{"num_attention_heads": 4, "head_dim": 64, "intermediate_size": 576, "hidden_act": "swiglu", "rope_theta": 10000.0, "init": "trunc", "init_std_o": 0.0559, "init_std_down": 0.0, "optimizer": "soap_variant", "learning_rate": 0.00543, "beta1": 0.95, "lr_head": 0.00823, "decay_shape": "linear", "max_seq_len": 1024, "max_steps": 2739}
Each number is 500 + 40 x the weight over its row's rms, rounded and kept within 0 to 999. Layers, rows and columns count from 0. Numbers have three digits each. The size before them is the row's rms in percent of the matrix's.

# layer 3 MLP down (transposed), 576x224, rms 0.113, rows 172-192, columns 0-223
104:488495552487540497504465606486434454510515509530466450507542483468397494470452473559495454478518476468542492471500512431542452468518536457473464441452557499533488486486465472534491463508463529526450512495519473475473533499477528559475558568535502543445486508530440497514543554516541509453478528515549538528517462587536513505491548398415513451509525460524434506464469498492491540486508541512490483549442507439442523515467501543566462477486485603495500597543518399501467454561560536525422512449567454498477468494500490445508450566547504446486573594518484502520496451491558507551537513483522527497481518561498470433550577539521522496541452528506438517433458528496506450436560
100:508533509531481454586509476558417435519454543503484455457457512468495542514478464532477453591392538474511516570493480487490533487519525547455503534530465500508479468509532581400492512498473515456465506549596443542530471543521465501544506485550444516542536521520490528531536537483493540504481555470531450503505511571546393485479554532545515439499455508530448433565569502454443516541494474462487498452559471499499516493554488583547494462498433497502595428483477485542483552510436480523477502490535435487555466489481522493448467510501463465454520527513490574446533493458604479451481478505465549487524523413513471518452499529553479551429426534537477452504459471496492571503477
095:459480516610581472504526500467583515493529583485573549540577481527455548508545463577503501497466442485517486503551393508562526558506536521525487488509452531498458546505449526474514463503475531518407446543488407481536527490483563540548474517492496471476533510501472528482456514502557564514493527526585476462533486468485527488495550509508504501562540467524513508466481525440473531520516532576529523545522471517486401477495531541471591462506542440516515441444525476477475495483453493498482453458471493494487449465499480567516506534516490527518516520502485535427460535513519483401420462538499558476525422520531502474502494433559585583542493404543491509517494582484432475482557
107:483541446494411480483448480440415529528483492504401535563525527513604485521499446488469537486530487511490506547478463545511524498479546474437502474475517477420495483525516559602527480489504529562489433412503531490479510483452531491502515485540420479474537593558530474527461487541497506522449588522489526432540509577473488491537545569453524429513447528500440532553469483507539531463483453474522453529517451422456437560510453482567417493531546526567489570486469482502456424520522495535556516482475547455488492430505508486559451495508513424504554479537501480446530496515494499533528553532503449493488471476436519534527418535459529457468490479481459507498488535419459533547551
112:478526488481497486479496554516548473392587544532525479521536483478540471466480480482566503446505523488477518540544449492531529519520497510519600469536487479532528435589513546536477538485543504453515528469511528556564577507538516547513490590567512482460518565475519485428518491514460527503529502497477469534510462431497496527440544503516507479495505446520486549434515526452477559393417492553496426577532508527517526477494492452545460395551497536479481469442494519401534502496469513518554533501471477531527483520539453416534483566509527519468494486536539453355494571570533500516561536531483458463556475535512511503525504589509546560525484508428470538534486461526473509493485
104:471533476534446521492505527479558513465594468476531477506436430497530508530473564445486448566552453541488465549494485503563528478501489447455505388490486499578477494482551469542551511459479433565461486436513523416496521456516495489470472481404545483501487518505542518437450540532513493512575506455500518566549510492548515485461515523416534433553433514547528425443488525494486502485526530531516402502488473480527509544487533528468419537480471515593538485558513530462575493518485479524462540538511539479510571509445503486569527548439497530464457516523523419535503493500500454527463440447388480436464442485543561517500482464472530465486551562482467522494523483529499459572527
090:531470515627417473499455525519513607513518512412533476542534497474496531475474640470506526453455462446505519578421490507454450555577564435487520517550524469527456488500506516459506497527497491461510369539482546471498536540562438497518479523461541535496501489511541542470517534503580494434526486504516540452534453484535566425517445497482495447502483522522482450433471519474508503466515495486571505480486480464468524454530492488563490524492473439444471431403544540529580531476536501473472459504543526536496514509491481485491504538459525509521509483517501524560528514521466442490514517506441493483523573535474486588477499507504473482486476481500456575415583433523507455484438
098:562547481501558614444427520507524553480491477533482530456460530482535510505453476533457463483488516492522500440567541490577477483500468469566517472487523538456540488560573508519464564445451509518504489491444466443568538605475524462474440573518510561487446414515542443544439533543540533493477486519473498502469497463499511425536456464476526526555486551551521506531452500519469502561437503469523429554457457445477487460543495472524485472471519500501548533565560473538479493465545508425467547476483442462488470476507517573452538496451502503504452457562494506467483432451479509558436465491526510419507574513457441547490525531534558470460474488496539491551594470540486431458456
101:419455417492530518458497487524524591522486486533520561528467542471426532504453503517470560449553502497458533517491434565544501484471489475457444517549533533500431483427521549546517487511539485539519455525507456480508421558522519530431425509481484502431563486541465568541448479508571460522423504521480576540494537516528477496535581532588443469485530485503494479439454456522521455487504556512564500486533463484439398492448498502498514479457455496494440511463556448543443508486517501438512495466537492463485496465514540512561523497458477465445511447513408486612470513487519413496481509503490528531500519496546476518405477526514520531477483477509556416447436572523525496452516
093:458474496453578492513459442533459476451489550523531535483480564495444565503560489462510499404507506534508477561519549508535456444529483471458502433496457517499530498413498523454500491504431487444587540552529523520510490528520566469497518466543424442469481509504469503515493536554406489505517503487551530545556519534497471563509533523484453511484481506447548472448538446520585509549548527547479529491446454477470452476552494494490500528491485491554519528523520513548524500461546426579540550527459439524545469476494492490527462475508544617511495417483446499455486494485479564463459492464470469574397504462481465439532549494454461547461421471518525447502439546478503597418531
101:512471502532567575448474485493477439535533500508423444561553440524528535596413508502523489549408482517483444458495547515451489480563493464481411508478473504493533524461507532360475477459493468453499471469466565512475504506462472503448484507469488489490448519398459538520515557582462508425531509458472423529482525508524562493535501518495459524535510488462527582479489432531499529508528458537510537549522469509554461525503546530561418468494530446512503468582534488532531444531464474562444455522560557441480484502525514520472486464537484491477457537418492490423493521541499531524493515572542494503439470513462515507508478515486606482598493470554532498473486556524501519457491
091:522489507504524479499525457547472510577460500487479463536517464483404541535495552499434460429584565504500529516416551511493484490508477454503479486489493450439542526491471498563489559473472509512449468412471531455492522531527507508533545522561501520530493571466492508489424468456477524458500602566503545483454600484476528501585500489537537521431472477501551469427408463445465489491432512499493442451426540560462480507533517437518508473530505518452489493513551496488541428457541466449530456477512563556537468471433519435448522494473479460509460497571609582532456541475515465470515455495514520473527423531521521522552473461525540468474532436510543472479485515578512483558483
091:454534503475557536488592515450533472498510483515487615504492542591473489525505463475487467551514494507525474527539460495406574507444475471525442496583541517506511490425464449545469492456515428526537497481529523478469456548480517569505537485484514459429550512518595488483504527494548546506514492525501476543424461457513458426508522509526515580533566546514588509455454464573532514490569510472502515480535522485517474513517524487477459514512525561442510491491492462449493528549496462470473522560489471454440518504501482453442515417474543503446573548429584516510489493495458539413479525512467430599465534529496554546389574497524511482500484480515453493514472447541489491466432
105:492539501557518510498451448522495549462536465488559543493522500479493451572478521456426564538500527467499473490436368537560517521484500567478490580446587601487444445540471583548429499492480527567537503548534468520477485557539452497559483493464505509512505434496450517453488470464545494502501515497458464484535469558551489508534502484520450495439500491481476489487534457501444519618544452586551598448537448510502506501548526526517487522516569499542469560557548464477539493522483528540477467545551507467479558475520495443463576422512496523550513515474500495417469522530476491506431546462438414509499476515508540499524530511478491486525518463548532523552512489407542524475524
104:413400547507513532517466533497495476454492528456471538478433567487512546513465468530492496548536480574497557539503551572514441507486503506571489462512565518486468492519483489519576484553547409499509510454461517527488458477483470485497482552477530396446508523516453602511562511501554434475570588421484520508575500500544531495501525460480450497512492510483474501510534436492553519400500517490486484449514450536519473444523442429514451484502441454511558537535504477512370516470550499524454459521506477478502494529536525481481545506510535552550512527562508482562550477493586504498511511563546543478447532485520538592473543537438531498521421504555488450466465515453548498514455
105:528509554535491477455471514492565371514556426448476513593510494532490461485555457531520434516425478422559519524439440511509433480485465508527485535544513431492450502546484511492413421476538476481475485495472568470490536472475540541553479535555535548554467499465537489462433533537479571462581516461513497464463521512529482480605434542488516494504523510478477515527475590527487497392489499429416487502516515444520539595511485489525472489498544583501478485457506503406498498543540485480545521497571524483398500496567520483534487530477476493496497505536471544523512458578468489491536459534452500494489521569531486511472539507504450440513533511522483482421458497481465466544482
104:449511588500539420555447475433533416558494466445498561467537564438451509485466444562469538467422505566507472485530555532542448510520556567511589516561404509451521557506507512512492522547422532485507548441444457539457488568580500498529515483516507479493517456550433450431527460466458481495501474404436517476481459492481447455506526509614481552523473517554533489516540427497485519504501488523471489510501504419501478495532484501497451504461491540504409525461544501474472515497466515499480524611534485548508434549473465473569485501478481469478505421443494538472488457552507543516492530478441518525490522516553500427480448515499556533487471548515499502544498564491495508514499
102:506512610467500530484484484481455563427477499516486531460469485458478470508444532521486459475495545484503485515488518504487497478547523497469462479452516545466421446559424544542584564480522510484442478457494467469490504554454511503466449595547550518491488472482459532532441450519605614477449450498496447571467431440510553429521540485529479519506536532435547571510505575525561548553449522514499472460573497456467422562478547560477491490487480465526507505456473542479465517512497502475456570512497486498526468494497534471578442539460405483457540476431491423547524559473490485556499511500499479503468419474455464528471469490420447507516493455491475498467513502533591479501498
096:508508534534489521519550562451494475482478533497560442480539436516560523527489577518438489525603517524526532437539530480486449472455503540506475512479517425510428571478540508527460537537517580488444501472460461527534498480461492465538535451519451481561538465468533471477496442514498430485490521489517476495493576544493486468526532487514520528459521492476530467533490481480454441508508484449402470458454476505563486551452561526500443508482542495462545541592518489492470502528474592509478502543503514567425486461432461455482594483450411523519420555537493482625441502541530532483496474514479503465465568539395487535507479549547510538520479487580500505548467527441455531450452
103:523457500518508424500514463536525500472482494546497486505502599485485527551469516523551439502495496566497489540394519495527489537497446486480518433511507463463542485491601413477529494498585494565474556438502523526514471457524459528498511606441482406556449417550484486502514498496518522573455560468404505480465565521420520567532533482613493492479476500503445496541519458489404474506511496538456546529498480515447524503518449547536451482507504595542562462452483447524483525489501563548518454477542517496507528484491475474478435494480503471533623571529510495506505523522488466480499435500498524485506567544457522465525453465508541554538450513539523480515512575492471528564505
101:549494551489410533455478437489510452524563489491520428503512514540497474558500431584534580497605530552489435498522497514485432529497541483462525574426514450449502499461470426547493538534523593456522552460529448520493497520482443480525536542458532504501534510524528444511516514491465497506421459489478559557475451473420514500473534532517523486538459506522501512479517533467515411529524427518561607500475488493521525438424443514506526494530531522545544527530500554444500438571450501449521526521544513467541478489517539466442509542507421545518496529470517518532452524513463457548514461502493514510579495528429488516492440534551478514473478590524541528527562472496613444519505
# layer 3 MLP gate, 576x224, rms 0.0802, rows 173-193, columns 0-223
108:453513550566455544558491522521460551522457512428447474531454511549523476529495486474441539525510508495497438510505432507528447493532517516391523529491433556521508452465458512451455541553491538487489538530475478490513584445588462440446484527575467474440507558561486476524503569438444510523485485456554469497526563445532481544458563546457512455570554543493556435516504521496430439553572498465468556478531460530481498488502507513491511512480485501463560537537461524503523497473491482539454465494473459502536457510529520482548480511520479406537611469505556520459477458481517553464492431578469514492487532515566448407458480570560487518502533570495506468467505469419498558484505
093:454593514432474424483491496478511438512453458472539444460456476487457449564532519465525456531553492461448447480459569522459541465515509508559480462537482531529540482540569491521541563515485532550457485507418485507540551536488526432488445521476508531568461526500503506588526509487545500498608412511534549556449515437490475495545452493475453579511453462538569532553489490546565492604473553482466520429457532504457473520493496535497468519524459586505531517492468490469505496513540506533530482501497530480484532473546463463492527463543490530481517483427435515477542551515553568507456476528520447525479537525449540485583517494479545496521512533467490510428493438602567445562453
096:552430511446478466478483449422530519549480464530538622481511520527524504548483467509571512504478540560482500436500425466454451589526544411510463531545508509564481429472483448482516447467480510522477469561570512533472518521520390469498548534409441553536556453468476545534592480377471547445504517433481501482500492550485512442503519460493524532514553538516487458581518414479469485476444543463474491500567485509538499476453540531498475471509518532509540572483504547452451519463489485500523484480443546482536444492460502432450526492545484530469540566556500442443469496514485499505495571508477479508469519503532556535492475465507486475489428448534552460527485449448492499488509
122:519510495489523459493490480473502526571461579488542477472466505536549506464513420562498497551502500444490502531520510474508510549470560455455391558448481478504541582488512481502524468504448477528412446544498502457496480479471441450527461497531430459484470444491437551557513490481521495551511412547552590451497511508493460528487517507536513494475469559509518471568486513528483473550474529536480564466506513507525435516551514444456501567512506514513489465560465502462480527533453542487440490553612497528489526485519539466523579510529505424493467541376502514550521493504408510543526449484489538564438501462473479534559509455455499475379445463577479441489459500523518533459422
097:494509467516610529588568513444434589508501493443517506487453534524575542492529527581578509454524510502516424508412526480507493499416471549524437482567538564511472535543523451542535479496428454562483506484564506549508532540435500517533560519469510527519499581531569565425480483526432470496479502463435523506511450465470456518490486433441502496526506485412489537466546447425443530478493542419476479537556500463535550536487541497484481571476478465514518523461567444488506437430518554494501520449492504531439515465477455508532518438497488526488504456522555522526469526483517504520476523488535488489586496458516509537505561578497520519554476510491472421498525541504477471535555
100:530518485412469599497514474493418414487464464512470486514436444540464459491512429490484495496503483501446501507554475521514537440508422522555520459474467530496528483574519534455530526445495484509459544578461527543481578520506547506550499496474512502525517489441439452590514428445490500487541510569505462537518519483506500531537499511460530582460479453559535530555550461513456463500455396412478396504498524508479546499459481496444503438541479477506499470543562463474431447491513504475518535539474510529557449501517516489577531429533430532471491438479498578514483505493573492516477451517525531537483463459464500453504414505458558473467593506410497465490455509528462464514469
096:472601513499512487467558538549475539488498523492507546451443487515514466506494550510467520498464480502471535542488528539488480562500599523491517528544535498451512565499550453479467520532553564509549444418539511529505466522456491476478509422483551445543512501387509550492521473545448471584487533556494431476518522584504470543456511545597519479436509544535537568543470485493501476480543481468526456482533569460515502526535505436552489513450477492553533462513514502499502526526499558540500546467438487456448543472450530563448513539480515545510534497496556500600554474463544538479509579483467546466472554399474501462473516399487494509504552520466579564597522531486473462501551
102:479520484519491474494502436493511505517485576498474494538432445448500461495430446480509508533464494521408529452491544485513557384465498517551499599431512554532478500441457458493429514461607457502458489489468513531443514524481475622469461417445571502473532541555489520521523492549509533544506496436527525527528482469529525467517536511516486528545532438503517434469459422446516470467530451486509539537508488522471476556459592501450549478464496501526496486500455432510503474504509437431496465463551614543436517512549484504451475467477470500475515502542511540539444540505513476574473473521410538536471476484584478498502506447448467565518459461467517437497487533566509481509531
089:549490522539572438416417519443585481475499510468497565539523499472517481514409536569488567517508480538493502531559467458387507504451510479499442492532529471466460450537500491501554530429500458480464496503536442464501542483469461522490496520432505494579452493511562463519493477457495447464480476460407496517475465513433452472521546447502537402497536513512491470566471504506413529429495484462558477480510559464474545489490489496579498559457508453481374490468469556490536453560495477537494503452577563457548549459518549506542566515495409481436533511475492456493471560514538493542432496512527500524490521472570497522481547529473557526514505555484499539485485545499526524466455
099:559470530444563497529494460490435494440466490459508529534507561450519514520503527529490467476484502490455484491400455496563507557557461562456501474495474503444517508442506485540498467531545440519501511491441553538472402557509508442510358521543518467498506503529502477457449499524473519531534422477555553531506515476556512493507459464534512551549469561452513566541528503555519562484476567525513591481499511516544512444497544468505530514533416378484514506497449520477527481442456523481477452500548504424488470496436504520446441490561539445459487517515498471434507504476438512532393452507475436444510461516403524451487513484497476508498568536570530498474514460478458502429505
089:488464462534465593492519512525467467569538504571518540520490503487525523477559524422527488514557489551488508508437488503432535480507535529498517469455520553517490513572479505466500519570553474527519455453580480459554445526563475540530505496475525479501528481506525516490502474531527536578455525537496483497504463480575468487543514453513408355543454502513551506505509548573528530491476478467473488548512463521540438536511437453474503461499491461552539446469450504432449426490391541475456449528441473482446477495465419535475486519518506431465514532543534503479501510532465541481383547522399482531445464528540503471528520407526521523556521491487508490475583549469522513441453
093:537525532516463586500519520463447529519449445457479493474422539555512489487485536521520463469577504475527576427475543536514444517463479511483515466508434543497418580416528562423458487513527510471487525468484431592566538432482505480484464513558448488552470559542554523507549513530496506540502451505475425538524516520474514537505491518525516502460502479515510483423446496466517566446456480507544490501435579517462525492531550531536542499490496546557485559475472513509529551493462484530430505483467582485461472441527586539490496458441505438560571451564514512533461519504628497568515475487518491482480546499453520482527518483469464451472525511525548534475512584566469442520563
098:536520462518458520467443508422519460477530490552466523504560457506467431506462538500440496593503465470535514563575536476457439509498497501526461500466544526549519596419476522530454478515467524513480468497550474465532488488499432527519470522547445501437490436436473503533573463575511509558426454529464470502467458528572403448468446525512490438539528534532467514474478549464432495511527445479526538504523513497494452512434584424509515527561578500505547500564521533557485494490497535444506514482482522533418472455469569455601447493494515529533466450522511544396508479514512465556560573489596528535534503465491502536527505475428498511520550480483483516503481506487499486518439
099:487517549567529473500516521490510538476522441538499496561442447440457569571408464481465437470483432565540562568513563514522479456462498461530505491525473476463489454492449466447521536441508444528514547510486498484575500497492515504471528587475572536438504468568560484404529453500579495512493475464461452473453509558447510482525493478452487530553498486505535477497556452485458502492519579502496449484442536470488519475427509502508555472448521438439576475584541442472578453482490494471479561484549490509482464393551577526499527566488515529477489548546514494479524548497537440506418477545583471549487438485506482495503493492492552485488549471459454467550531528514497519539450
129:518421530463480456474484438486548482500549502460546519520463468481522514541549480470456569542498493501466500527502385557538506584559539509495484512471549519524464500446550565498529526511491467577465483487583444539487502515441516472488519451491484489553525528483476522457526537456548480484432452553479530475466489511447470454480552494515498457521434473480460496491458480520578501469502571466537482510534522506539476469465454483472530505509501414492576544420558524526501507573434534528488456508449438433460502512508458522496507561485558454497446505443468450489471505456413466455554564464567401543431495508523507439570432485532566464551468487533418453519459464472561540534536
097:460508499493448489519570485560534502533503460523504573448530518507556489471428544516494491534507409534463462460476491565477514532499507460455525579557519527467458440504516480498489520478539476461505511566513472482435472518522534494513521539472507475490454533498474419449516540603492513513485467438529545475445555453528478492518454534535575494475417487500448486489512489510510499479552489514456419586513505486495543508507489552526532481583449487530450456455544554433474477371358512483516553517482450489485453520520448519505443545526508488525485539531459540440450408576426495451447480440450534521513480492526447432388498526501504529501475519473543523499474503530517493462552
100:502515581552492531494488443490527502452477478510476522500498576580512451434538480516578481483496520441533477506545455432474459448496529484417411515469557464429460478471533478565476525493563539532549479533539479527500504424490504473430438479485488485498475496488542533470476510501446464560493518468497516526571454513547518481532549521577485496530538502542479529512552541522424463473555576556438416528519483475489540483499494583498526507552511544521564457415478494517518545455508578442473483527475444484517509543425508504424523483469516483468518526549542584566493507527447449477510542438455551535509584542468478497473457473519349473484467465466498498539524493464511530496481
097:455488403411442442478505459520497517544510489510497492466508592472458442483520478523512519480457513481508472565484478519451518493513447475536492467542569556504467455522477563488443517428494480532524473499545548485546551544468479528506464502497502434470521474561446476484490487524500557448515442465478516461520435497475485497528481454529537499528515494538474507508471441530489458495565480510555506535452564452465512505526523533543552444482445488414509487496502485479512509424482476475554552547454513504491514566486524500406380430525539571470539448420466486404520511445481557525561543489533484428471537497512504468492530475481500555601557559549496523517478421498460439612561
098:484500492523501471527440526432559463474541439489482505424452524576549506500527488515502517529498586472498494469484491513452467477588459483454495510463488542542522487567441457500502504502459452457577509486542452552577424456525566534478500512490475477520491501549506607508498464532551440515491546498513529463450514503457466470457482466515490533510498573459463437458478435575509528479480522509531491551550419497572524512397491522513447506474517580491483460528467493524526429509525560537498481546555429501460466509442485520492491552616476526596515531451490561499545579537492484579456503557474595517507499514564483546482513521474515494520490501486487414550508443503474432526534
105:555522418485492530501551427548615521519514601489475561490474532452454480518469494503561496510501502454507555439496455512499456421514476470509454453534504469515536492566497528423465520477499501553524471485482534533516483472475472452504517426557492489562543497482532497527495550568517460422514454416467491509486502490580469476480524504504504475460487473505502454583480545523511501466491467486580436466557478512521550558432493541558502489512485488502481582513503520494472539460544555472502635487511515508491480446549534463520463515535402424451504533501499489463482529529483488575504532444502500526506534439495486513475477528408467461559511582424455470417584508459488483572525
093:503510538527521473511436572498494454467450499538439540442509445436445557527532530488501449493521471398445593458456531497512538518549503478497513460481442491533457444509527507493457456493542580530554447518500496524403484522437481466521483521490541528525526509488537634513464540468443453536472562532536518441435472538532517472451517590485541482500456516458503515526560536462467542528481478493500490581466449528498436510492436473483514514510556411502506526486469492500562458520516501533537502489537511444472564548460519506516544444562528551497495535514564523534546496483529536575435495559585501494549455544520522565493541523485491533606523514562470486519550447472435484469460
# layer 3 MLP up, 576x224, rms 0.0808, rows 173-193, columns 0-223
100:596537443454535539512433434466473485462544486533491576469535580531456468457536608526542503488461496469487501475503571572455507565452471458612510492500505514568418484556507451534532448520490527525545478540565492511563519510511422571552437536534445530487552482474457496446530447523480532464465505428464460484462473500547494582544477495558451539469548549541467452477506524553522537535511414454477484496446554503495551512502490453559507480540541462475506529487532502457523532464516483514485484539491535525501453545541441513539463500440467547408541490504558474533451421523519472492509514521465553535487470444531516560548454490488538519486471504493499517539477458567506465427505
095:465528499440509542537429463500483434474532449486474517507500502506487501506525531478520480477553546484447511472426525499472519523428477488507524518487432449600423490582521572471615501506520557508504475489493497608482513559519482489476489546528445411497465504610527457550492512512459468440484490518472472501434506426486468539494509436475497482558437548427515438557545568506493524532545461494448503393494484464525467497488518494519491501502523493523526495507528480454570499446527520445523475554460526594539539486482501555518529491523528573481477469482534505538591555473519481467453576466534515533532467489452486615512422469504483508467492505444514510516503521500506419591525
099:491528467477446516480511479482489432548501541478492433521429493485455485534498499497462606582538517519497480544526433507542518447478457477513447548493493447592501501455525590520454550433470453467561444482467439460478485529491530468507514480561507511446574566548435442475428508523521467497490536552491554550548505532497564534570487537466456526450461462607429492485480502465513494501502517471571522421505487481539475525511516548529471420442452474496519495498524477549507534529456520442528507515450495489541424459525556538537526531477492486480459524535374499509448434437483535541454543572521525464487524543508562439541452523543599528496472530501510501472499502486552516523511
127:532508541453464499456487494502489540523494536556456523460540428487483543469531562495554501463531434452550508509516514513520558502493447494548516516469534544449487535509511540500518503591495508480545461482483505561430520485558466568544420407494450473530543454522466489480544458547516543453553470586460442463508449425527537548492525451546549450541567519515564578528523464438486458488482486506529516518458493514495559502476457467525487530557478499533478504505508517435519502420477436618537430547454548470503494497484526534474526475474539537497497428509537480446489593510485573490515557477437451447555521486477572506505440467557461525552415538503519484509556450435451505558522
100:438570528499538582447572594550512515553481499504387507498441598507482500480454516535526521470489497474492506485480532463582477517435521469532451484535516542551536498498576495520484490517523504469452567483447497535449459515571573509480497545478563494538496473524487465492468456551559449462442515468479557574499523560388474525473490597529471465520482552441464511536455530575528489560510476520543532506484462544538482470491587467470446485487511502505441523502482478485553499509482506518556492545505487459496429546520519478442537548469550472455455539535538503569445456520528530434514480491498521554527472480513494470551459473544453489476470415556467567508463437430494506441466
091:576460560463504514522468506467521529534481556504544473535489489495529553479547524417489443569477494486520536581445447494493534445457561500529495535487555505431491452555466540399532512456521503511525546408484491555448492507475527524565470526531436499524526504549466469493484596508526502466484548516457499504499517503529552489507529513470509563520542531548572561464465513524498515555607465482492491538428505505518502506400450485470498592429586498544516532514466524539544512468548535441532451491496466525484533521513502543537445479483453517453499579449480507553509484481563465490516444522520470536509525453490460489534537526500465485434553518452363572473507475601503515539497
099:560481442478555476552494497493476465471536482547534520463539520502439445494504435494423502494524431564442543474521507538476422463518466452473469465460515489518422549380543507489498522572470580570500566579532489520452528439454526482499478496506468572525488562499450450489517465427470513524533452509537486498486493496508515478528560477451466497454454486445536360446457444539486452512527474440523563452563476577510465523522536494494484484535519495523467554526497550551552512520462536547486510469518522487499503529514497519469446505493517482536476529447518437463470499489429465567472432510501528565429487555508458432463459431509564447527468476517509485423435477518468527523452
106:464534484513429532428467519547549488499501523508433460568487512587542441549515549449506462484483471453485434542411419486532426560494470387533481547458540517518541570500492522464492429453525478469567495533413502559487513509528443457464484519477514488455566477465569537532483511505524521482498553482565597529481477585566530521427545534485489507478524528496512484548480467514519415542491536465477472531526482448596420552519508501440472559552472533542512479522523532472478474478454500458472471443511509526501509455454513523504512468542491523496545444516542505572549486459524471487482502495509497483540567545511434534572448486467487549519431459500508414481517473486513525429537
089:507448551508495536424507430487513531462524551475548531582464481554523471528432489514492585472523511514489521507495552563481468441536451524560442510475517505461547506571511439570598484499486532560592527481456609413468594498514448548444573548517474502501442480476553438494453490469426497479551480510508450523483520466495483445416453471489530460592474538505512446527460518472447472517519543516474488545487436531550481497518499535542457515572519579504546535481472593477487506510488498489550482521449449488531466491561492565447460543444546454519516511462502470452470535510510553489552550462521478477487470491499468476497518514524424512505458499513557530485471500450548455478559
099:511468559465418464483437503522553496554560537420523468538447497557509562525566396547465423466483510493475520488561500488488556526524491526476530468460493445502460501426503529575461539504498417526522474495453516515433474542442486499550474527447398487503520554561484526465496510512475548489503576483511490458493516562502527465500504506475464476566546565503561508508492455464550487522439545510493474486553524452466443498522439505486440482500494541519472524477534530470436560510535430507635498467564443479580476463495507496547471506539445539516489454478471488485502533530610455512477520538493430467517575536475529500533483473575501531560499491489492495452499404527477566476469
092:490577491552511578423494477569432519452514517511557500545441488444501484508498448512507539537409489454582465527517425482488470465514476489460502506454498499493486522523518470492474509551562463530482509494551510451538413448501436510540485513516511470455563463505564547513549430502552507590501514483462487475504409522525484493523563518540477466480609481495455516459570511489483463478495510486433501538539507515488431469442527482517487552482478527478502442479470566533480508481478446415489544534469463521434494546464503576513460489544555503494566481437545502437495549511460581546442546514488538508557608549476477503420477486438523553464467533476590498529521483435472491463464
096:488513442478485457515541565496481456476501508500538433498547473525449445422447523433494571440476480507514502527498489479479502499450511538479495461457484464377444531465519555545458438499470492547421495530517516487456563540560485493483469496430511538485549569547482411469486478551529487477550478527498486489502465441484520533511451475522489523444543495488518512398527486530537437491545483558558486413480548478542534497482521444479509506557496512517468418554510499463473444402543492415527468511512556561438500524486541496533474615495520456488500478510465490527488487532488518461474504569587434445521505471514525497580483538509464514491523494512439477540571508517437430590564
097:631563448487502477598557480563473561445454482459509579508534532520462495534462505501523544461479505462481467527425447551476516482511448476482520516523488553463469504461500487487564467531588491515538521514467493556491517516446463505548485461500538515524520575509574450441498502480492500519500510485541471502526503488450477526469513407521529442476432486461523540529518448502515511541494530472524562490548515544497498481548475545556481516575440439537462455480571579473554473467538528539551547511486502607523470480539462500494552471459455471520491464472512423559465483480536440438532499502466544530576492512461455463495521528545514517537537540522534436451595454381536439505499
097:529470538510539516492518538540415445540559531393453548471582500545485460466548578566574529467499535511505514494432499500509541524558472547497498497463548549496495510438586600550565416505500488500494483535477536492485491486498509562546445468497495454497524480487481508524500481526517528529494545496493443506541471543612451539564505536609523488491562476482471457481425600476481500496487501500522503501510489494483500509508527486496438464536552541449468500518487506520442463501483576531532512519441521511428504487530449448488504532544407550536480490502496467500475536487464551421497471565520458545441558550518526550481514554533449512584488449452538456571516445445551491443516
122:540477480583504483504503540547480555496504435516512557558466451476561499512521480524487480543541487473518489528478595477505459481562512493435481481464515451497504475488476477454493569472529528458548569508491408505521544507545468489479476459513462457398496476458520489524514493489520427498506461497516451514433494557544503519535476521558477598467471497530435541563450517489435475506515492487444471456461499539454512479527444504419488451447527511440548539534409544479494593515589466504494517560504504541493471505470509472498555509459540479476480464510488497515488484527425568531483451537471543512469556507446510468435542481454434529405571557426583545599536589474505476484529
106:630492506495487517463509571521495476481488490517454534472441593531448534547489491505498489453514435555538507470531515479502485530482505441481530555477546552435446534499500418510514471478491567531517477510513431485593514463507528519508515473445520471518505538498429501444524461558501596521518512496481474517466510508480511508550584445502456475490516508573516511457499464511460472533474482568523490538482480442484521514512465493576570538583504484551600556543416430521505493533415499567510446471498445450552457481408525516526480390496493533506506512487499560492500535517448449454504469514517454495549498525511537574517420523487415498519495483588515498560493434497547562477488
098:485479537500460527487473461499520434508507509547426560484466508524612514475513535513604579507476534521491491481519541472520505472502502491454434532481587478461524536445569453445540525482486464529468503595545435459458510476477523510438474502431549473522559490469517481474518539487461484493438527484481515519504440526505561451505527568520474488512555488519548443521543492552428454529593500525473501495451470496451432447492576452508575501526441506536504435534539470508495539504516587529448464524494516523446515525481386512501552419426478586436475558541570526529481418467534538451521521453451479516479488504485467561457513531499438505470490531517497473542468510507566541496463
095:508461512447486509530474464515526473482527471526460500471601437502485455495548493541470508471516512453510425557499532514427496484567462492528537444547580579496531433478515580537519441430529530513574509505562480504536475551453505555443481474477534522515603505587481457451444516514403531491591478550494508514544467510450493486498564481495502519494447502526514459507412531484508483534540520506568523526541542537502552496548591570410459498545394538415510488495457580488468437512540493526491509487400474492452512497516511487449507556460545585515483540483514523470537471508440476484489494469514477512494449512536484554508460514502515521548466432478473510472439508515454494517450
102:544437463524479533508488462507516462494499447534479537517449489484476482442528456514533506500525454452488549462442526491476480476401527548473487497466527532508525460555500551521495488419502532549548550508491457548575476462503541512430502535474515504490481449521564463512502485516538415552535496524535516442446493497524580492480535466401388522524472478488554477490520501530505456522507545474467478484494495525475533491547490558481428457438470487460525475452513434544527494526460557436469458505559505548466513589429585554489521460532496523475476475535439531489531619503489491594507558475518517521496455528507511432508508414505482441483538406446425442538497541444556474481413
103:488492524467423538480549487531501499477533554522525439509437493506528530482510568489531493479455492523501543495504457469549490466591468504467585485548529477452500510468463501517420475542486525482443521490457456469515516521549541505521505497544532508536512452479514455519453465475515535602502416477473560531558419488492461499512506530474480479520504500498502552541538521433493554473498440425493508540505545583488463520516515400516540548479507471521609513505481514433548399549467524516579515489484491514547516504434516539491545528481470512525537493520511544476537600434503548520509486504525563427427425547556459466521538561585523401531495477469503517540477421587470468562528
095:472528511445480485527517542493515482437511554478485459479489531504529530429497511425627479565508600558519497528421481463440513454507533513483437535522519520447519509416449541480498441502576556459462423406513502563515494484409463486473544552472466526478482512531576427516531484447516553466565511540542506466442490518423435502453467492515545543451514548502527473486452516519436491416513478506525543444501496522500541498516384562539465499486472466531517537527544484464538524518469508536475479510461442520610461448469473500508493552523487498531430487484504553459549492455497556520484466494554510511476550480490493547498458530491439529527518572505568500516520532533526463569528